{"n_layer": 8, "d_model": 256, "n_head": 12, "n_kv_head": 12, "head_dim": 32, "d_mlp": 704, "vocab_size": 6795, "activation": "swiglu", "norm": "rmsnorm", "norm_place": "pre", "norm_eps": 1e-06, "positions": "rope", "rope_base": 514000.0, "rope_fraction": 0.5, "qk_norm": true, "attn_scale": 0.35, "bias": "none", "tie_embeddings": "early", "parallel_block": false, "extras": ["some layers without attention", "local attention windows", "paired heads", "shifted keys", "gated attention", "norms scaled by depth", "capped logits"], "init": "normal", "init_std_qkv": 0.0304, "init_std_o": 0.0062, "init_std_up": 0.0304, "init_std_down": 0.00458, "init_out_by_depth": true, "optimizer": "adamw", "lr": 0.0022, "beta1": 0.9, "beta2": 0.95, "weight_decay": 0.24, "lr_head": 0.0205, "warmup_steps": 472, "schedule": "wsd", "decay_fraction": 0.252, "decay_shape": "linear", "final_lr_fraction": 0.02, "batch_tokens": [32768, 65536, 131072, 262144], "seq_len": 768, "doc_mask": true, "train_tokens": 329400000, "steps": 3148, "dataset": "wikipedia_en"}
Each number is 128 + 24 x the weight over the matrix's rms, rounded and kept within 0 to 255. Layers, rows and columns count from 0.

# layer 4 attention value, 384x256, rms 0.0787, rows 98-110, columns 0-127
[[173 167 114 139 111  98 104  99 119 121 126 140  87 132 171 132 132  81 115 150 150  91 122 131  75 117 126 135 165 114 135 121 135 134  97 155 138 133 111 122 176 100 163 159 131 141 112 144  90 126  87 113 107 134  49 110 141 148 160 147 126 156 147 129 124 126 111 100 148 139 134 139 126 106 117 135 108 139 122 144 122 140 117 179 131 131 128 144 111 132  77 120 146 104 102 147 129 113 156  94 136 106 129 138  89 152 138 101 122 134 138 126 134 130 146 107 179 119 130 146 133 137 127 116 149 133 139 104]
 [ 61  95  89 111 117 149 116 142 163 132 138 133 112 131 100 131 155 136 132 147 131 124 127 132 114  78 155 115 161  73 148 121 127 113  96 122 130 146 167 107 120 124 110 130 121 152 161 127  89 124 131 171 137 136 132 123 141  60 112 105 151 191 140 123 126 171 137 136 116 126 106 119 127 138 107 122 135 125 116 142 100 126 142 163 122 129 128 158 104 119  81 141 145 125  81 135 120 146 116  85 105 128 111 131 138 148 112 154 137 117 133 178 102  80 134 130 136 111 129  85 113 104 123 130 143 124 161 142]
 [117 147 138 126  93 141 132 103 131 132 103 106 137 122 155 144 134  84 113 137  86 126 100  88 143 108 131 134 129 139 107 135 121 127 101  97 105 131 182 157 165 111 118 148 147 122  75 133 146 126 103 136 101 139 173 133 127 110 150  95 106 112 116 132 178 130 174 112  94 123 123 154  94 149 148 141 104 171 122 119 126 134 198 139  73 123 137 147 134 102  99 130 121  98 124 109 131  90  67 152 149 102 133 154 146 120 122 108 130 135 104 152 146 132 135  72  84 152 146 142 168 152 108 128 134 129 111 142]
 [139 112 157 118  84 110 153 121 152 123 148 127 129 163  99 121 148 100 127 115  88  92 110 176 112 115 142 140 104 103 156 162 130 153 135 149 199 152 117 135 117 122 152 108 143  97 121 138 110 127  96 144 124 150 139 101 109 124 137 112 160 120 160 128 138 162 118 132 104 114 125 143  90 133 154 141 161 146 150 117 127 113 117 148 155 131 119 127 122 106 136 141 136 124 124 135 100 154 104 141 116  87 104 107 123 117 120 168 108 121 128  74 146 163 132 133 122 125 111 134 142 143 148 139 127 145 117 172]
 [134 114  95  96 134  31 134 123 140 122 131 130 152 109 140 135 132 168  93 162 125 131 164 168 103 177 109  96 116 148 103 143 133 154 148 109 104 150 113 130 130  93 127 126 156 131 153 101 142 113 124 142 114 105 122  98 135 135 121 110 155 111 139 133 124 127  85 101 141 138  99 123 152 102 117 145 125 145 145 103 111 141 108 120 113 114 158 141  99 131 130 107  75 129  96 128 130  76 107  90 132 155 102 143 135 109 117 182 104 149 110 102  98 189 109 118  95 147 116 155 124 152 124 162 105 124 140 105]
 [113 122 126 166 141 137 165 119 130  77 135 149  96 126  88 157 128 163 120 144  91 127 133 166 154 131 105 149 172 141  95 147 148  70 102  70 117 140  58 113  92 137 140  93 126 126  89 155 121  98 148 154 158 119 109  86 123 155 145 136 136 140 125 135 146 152  89 161 113  86 159 105 153 108 108 142 100 152 114 166 122 142 124 130 133 106 139 126 125  96 127 179 112 138 145 118 140 169  84 107 117 139 135 117 103 123 121 103 124 154 193 113 110 182 126 117  99 124 162 102 122 163 132 132 114 110 132 182]
 [168 104 141 149 139 133 151 138 134 103 121 155 109 126 150 138  78 137 110  95 185 116 107 113 158 148 131 154 142 128  95 139 152 152 158 121 121 115 142 135  92 121 155 128  94 153 129 113 111 163 183 128  95 121  85 116 116  91 170 135 121 129 164 112 143 138 144 132 129 136 142 127 104 174 129 148 103 168 139  82 118 114 116 129  82 131 117 137 129 149 111 156 142 126 113 151 150 149 143 138 111  40 127  88 129 141 151 119 154 128 117 145 147 124 135 135  88 149 145 136 146 150 110 111 134 179 156 132]
 [169 107 100 156  96 117  84 108 119  93 152 119 121 140  92 120 114 124 140 117 129 140 159 161 113 155 143  92 133 100  94 121 112 178 137 154 108 140 110 148 130 109 132 122  94 127 154 143  98 118 157 126 145 121 147  85 148 123 121 158 180 104 144 112  88 151 145 136 129 107 112 121 106 134 132 104  88 164 147 127 128 102 126  90 102 124 143 150 125 145 164 104 149 143 133 135 120 174 145 129 106 142 146 161 157 106 105  96 146 151 152  97 120 158 140 119 147 107 128 127 118 155 162 130 103 169 130 127]
 [ 64 116 105 147 104 157 109 157 100 113 108 144 108 135 160 139 100 164 125 129 123 120 131  96 124 107 162 126 147 138 190 160 169 125 116 123 124 125 119 123 127 126 173 126 147 114 149 154 114 133 160  58 184 113 113 159 152 169 137 166 133 125 113 125 135 128 126 125  65 102 134  93  99 142 160  92 100 115 135 107 105 116 159 135  98 138 151 130 153 153 106 111 146 139 125 143 125 127  85 136 151  81  94 113 137 101 157 104 132 162  92 154 164 111  71 113 130 160  79 114 122 126 147 128 103 140 118 112]
 [ 79 114 121 102 168 142 125 130 141 146 119 124 125 168 122 147 153 161 142 123 114 146 134 144 134 141 122 120 133 116 100 112 137  67 135 148 149 105 147 119 134 135 139 170 135 204 155 117 117 115 157 103 114 110 135 116 135 150 138  94 131 102 167 103 107 125 158 133 107 144 139 102 153 141 100 106 146 136 102 123 137 133  95 157  94 124 100 121 151 115 128 163 125 140 152 105 156  98 100 158 105 123 165 125 156 133 106 135 100 123 143 154 125 107 104 133 114 120 115 147  94  77 121 167 152  94 110  84]
 [119 109 135 156  86 125 110 137 100 127 119 133 127 162 122 161 132 120 150  82 138 123 138 160 110 145  86 145 118 141 154  95 134 182 117 126 122 141 106 104 196 135 106 154 146 140 155 126 145 116 139 140 119 138  98 136 130 135 138 118 113 118 132 104 132 115  93 138 157 130  89  40 141 139  69 135 157  96 143 119 133 145 116 127 123 122 163 148  71 118 161 112 200 150 123 105 129 129 105 110  80 139 154 113 103 141 161 118 111 126 171 133 162  87  95  84 109 139  74 109 138 124 144 104 132  92 123 143]
 [171 153 113 131 103 137 115 127 107 155 123 120 164 154 175 110 115 138  86 141 150 133 111 118 135 133 167 136 121 142 137 134 101 149  99 123 121 120 153 194  99 138 108 140 115 108 156 100 129 123 135 143 133 143 142 128 128 128 129 104  74 160 125 126 136 157  94 131 124  62 150 108 134 142 120 102 193 139 125 172 135 158 119 135 154  97 134 107 133 103  70 109 125 143 123  96 113 127 116 113 158 146 125 131  79 138 139 116 131 111 140 135 124  95 114 126 115 100 135 141 128 124 144 101 131 104  93 153]
 [111 129 146 153 120  98 132 148 119 116 120 138 163 145 111 114 135 166 162 136  86 135 121 110 110 113 122 128 119 143 119 124 101 155 153  92 140 109 131 119  90  90 129 121 107 131 164 134 166  97 146 153 146 106  97 106 117 127 133 118 110 112 128 116 128 134 140 102 139 107 146 112 136 144 150 145 137 134 114  82 130 123 127 162 113 146  44 112 148 133  84 108 113 132 108 142 157 146 141 161 147 134  89 104 139 117 110 133  93 161 154 105 170 101 100 132 120 150 184 136 140 148 137 133  99 134 106 134]]
# layer 4 attention output (transposed), 384x256, rms 0.0804, rows 98-109, columns 0-127
[[183 165 114 130 114 126 106 105  94 136 131 154 100 148 154 123 120 111 108 141 140  80 125 126  96 110 123 127 184  95 157 123 122 144 100 141 169 131 122 132 165 100 160 145 140 143 127 134  96 113 102 134 130 128  58 107 147 148 158 133 140 133 131 130 135 115  98 113 140 137 134 154 124 121 120 131  94 153 142 119 134 131 110 167 138 136 139 138 116 134  87 121 148 103 103 139 109  91 136 120 113 119 126 132  94 145 148 102 110 128 121 109 106 122 151 108 165 145 126 138 151 130 127 121 154 122 131 118]
 [ 77  74 111  95 129 142  96 149 129 115 135 130  97 100 115 108 147 114 125 169 122 106 107 146 131  90 145 119 171 115 140 128 123 106  89 128 120 146 131 107 108 156 111 130 122 147 169 119 109  95 134 167 126 161 154 127 136  52  89  97 150 184 147 125 131 175 136 110 100 115  96 127 120 134 109 113 148 125 128 139 115 113 157 146 125 105 121 154 135 111 100 139 147 142  68 137 118 133 120  84  95 140 110 168 119 129 106 140 123 129 128 156 110  83 115 142 134 127 113  85 137 109 150 130 145  94 136 122]
 [132 158 143 144 112 136 129 122 130 154  95 137 134 124 135 141 143  76 123 141 106 108 103 116 141 129 113 153 130 124 107 129 135 111 100 105 120 132 192 147 164 104 109 139 158 126  97 132 115 123 132 143  92  83 162 150 115 128 135 117 124 143 110 144 194 137 149 127 106 112  99 172 101 154 134 147 124 169 101 105 122 119 190 112  75 116 120 126 120  97 118 142 130 130 115 120 131  93  94 163 159 122 158 130 143 135 109 135 130 157 101 149 140 140 124  94  89 126 115 139 127 170 102 121 119 135 111 143]
 [135 133 141 114 110 155 138 135 119 108 141 158 162 135 105 124 136 130 166 122 113  95 144 156 142 102 118 153 106 152 158 154 126 148 104 137 176 151 138 123 121 118 150 128 154 108 161 158 110 101 132 137 145 163 133  78 219 118 147 108 170 118 124 140 106 149  96 140 135  90 119 154 121 137 136 127 118 139 138  83 101 123 127 112 111 112 100 116 107 105 148 120 148 107 125 145 109 127 119 111 157 118  94 108 134 120 173 139 120 116 161 110 113 154 119 152 110 149 116 136 115 133 150 139 153 135 113 144]
 [121 113 108  97 132  20 157 135 139 154 134 131 134 111 124 125 143 130 101 147 132 147 162 161 114 161 112  83 105 150 131 145 145 151 146  77  95 168 100 147 143 113 118 123 156 152 136  91 148 102 111 117  95 124 149  96  77 136 150 105 127  95 129 129 175 122  97 113 144 136  90 120 129 125 109 150 131 139 158 107 147 120 122 152 141 126 164 151  77 130 144 101  72 116 115 150 110 104 100 108 132 162 142 126 123 114 116 162  99 127 120  80 116 176 117 126  82 140 116 130 121 147 131 161  95 102 141 118]
 [116 105 132 120 138 148 166 110 133  65 126 149  86 114 101 132 120 165 123 142  94 123 132 160 172 128  99 179 148 141 112 154 143  61  94  71 125 124  68 112  79 157 130 100 130 132  78 149 108 100 132 177 172 111 117 103 161 144 141 155 136 125  97 141 137 124  73 155 110 100 135 104 152 104 103 134 113 138 106 173 121 114 106 116 150 104 130 129 144  90 123 159 117 129 149 124 146 161 102 103 117 146 125 108 105 107 119  99 115 163 176 128 100 155 109 115 103 121 140 117 107 150 145 118 114  93 132 169]
 [148  99 128 144 118 129 134 156 132 131 109 158 131 125 153 143  89 154 110 101 173 101 118 111 137 133 142 147 135 112  98 110 157 150 152 100 112 100 125 141 106 124 148 114  91 152 133 104 101 168 182 146  99 136 104 115 145  79 159 134 107 144 157 117 120 135 144 124 126 119 125 150 121 163 123 147 107 178 122  67 123 107 116 122  83 112 119 144 134 152 107 160 136 104 116 176 141 152 131 135 115  61  93  90 143 149 145 119 149 167 128 126 151 136 122 129 113 158 140 119 175 144 115 101 135 177 147 150]
 [144  97 102 150 109 111  91 121 132  96 145 130 129 136 107 125 125 120 122 119 129 134 147 169 146 129 136 132 113 101 105 108 133 183 150 164 108 110 124 165 141 120 127 179 117 108 131 119 129 115 114 114 135 143 135  91  65 117 143 136 166 126 131 134  95 161 140 123 121 125 116 112 112 126 150 102 122 161 142 137 122 109 130  92  94  95 138 133 103 132 172 103 131 136 139 137 112 166 134 136 105 141 135 147 104 126 106 108 125 147 136 110 142 175 136 121 139 109 139  98 133 158 128 134 111 187 113 139]
 [ 84 121 122 147 106 146  98 130 116 154 111 128 122 150 164 138 112 126 109 133  98 117 150  93 135 123 176 118 127 131 183 136 126 123 135 122 107 141 115 114 126 118 168 130 145 118 104 147 136 132 112  61 166 139 113 148  91 169 159 132 124 127 122 127 143 158 123 143  62 123 134  66 117 158 159  92 127 120 155 115 130  75 144 139 122 114 162 132 115 146 113 117 117 115 120 118 105 121 105 138 127  75 101 136  96 132 145 109 111 149 100 176 167 113  72 124 124 174 120 130 154 145 128 152 137 130 141 145]
 [ 90  97 123 110 164 132 153 134 152 128 134 129 128 171 135 131 149 140 117 113 120 156 143 129 142 151 118 121 144 143 107 104 131  95 151 120 163 122 148 105 134 121 126 169 136 156 144 106 123 119 185 126 124 112 132  85 170 143 149 109 150 108 161 106  85 122 157 114 114 143 134  97 125 123  96  99 118 142 130 140 139 119 117 155 113 134  95 147 164 102 129 135 125 123 141 107 150  92 110 160  81 109 150 126 159 123 127 113  95 123 137 181 123 115 129 138 116 131 140 144  80  62 119 165 159 108 131  64]
 [130 108 126 165 106 122 145 173 108 115 124 122 116 143 129 148 140 143 153  89 146 104 139 132 130 137  72 156 121 125 157  92 137 169 119 126 117 152 119 119 192 158  92 147 158 128 141 118 134 133 125 145 107 150 121 132 107 139 118 141 129 147 139 114 137 108  81 146 162 124  96  56 133 138 100 126 161  70 106 122 138 134 126 115 124 133 156 144  70 121 155 135 184 164 135  95 146 142 105 126  93 142 146 122 101 148 148  90  92 121 149 113 158 109 105  81 131 137  56 125 137 121 121 105 121  90  99 136]
 [171 147 120 143 108 116  97 105 126 134 125 113 181 144 186  98 108 119 128 140 146 148 140 114 146 168 129 147 133 122 136 136 113 140 101 139 134 106 146 184 113 136  99 155 123 104 162  98 137 115 163 139 142 140 125 134 183 118 130 105 101 148 136 131 148 128  92 144 116  65 145 111 144 127 147 116 165 112 129 154 129 154 124 110 118 149 148 128 143 110  88 127 124 158  93  79 130 134 133 114 161 124 124 131 103 104 147  97 139  95 121 144 102 120 106 126 116  95 121 159 100 122 127 109 136  90 117 120]]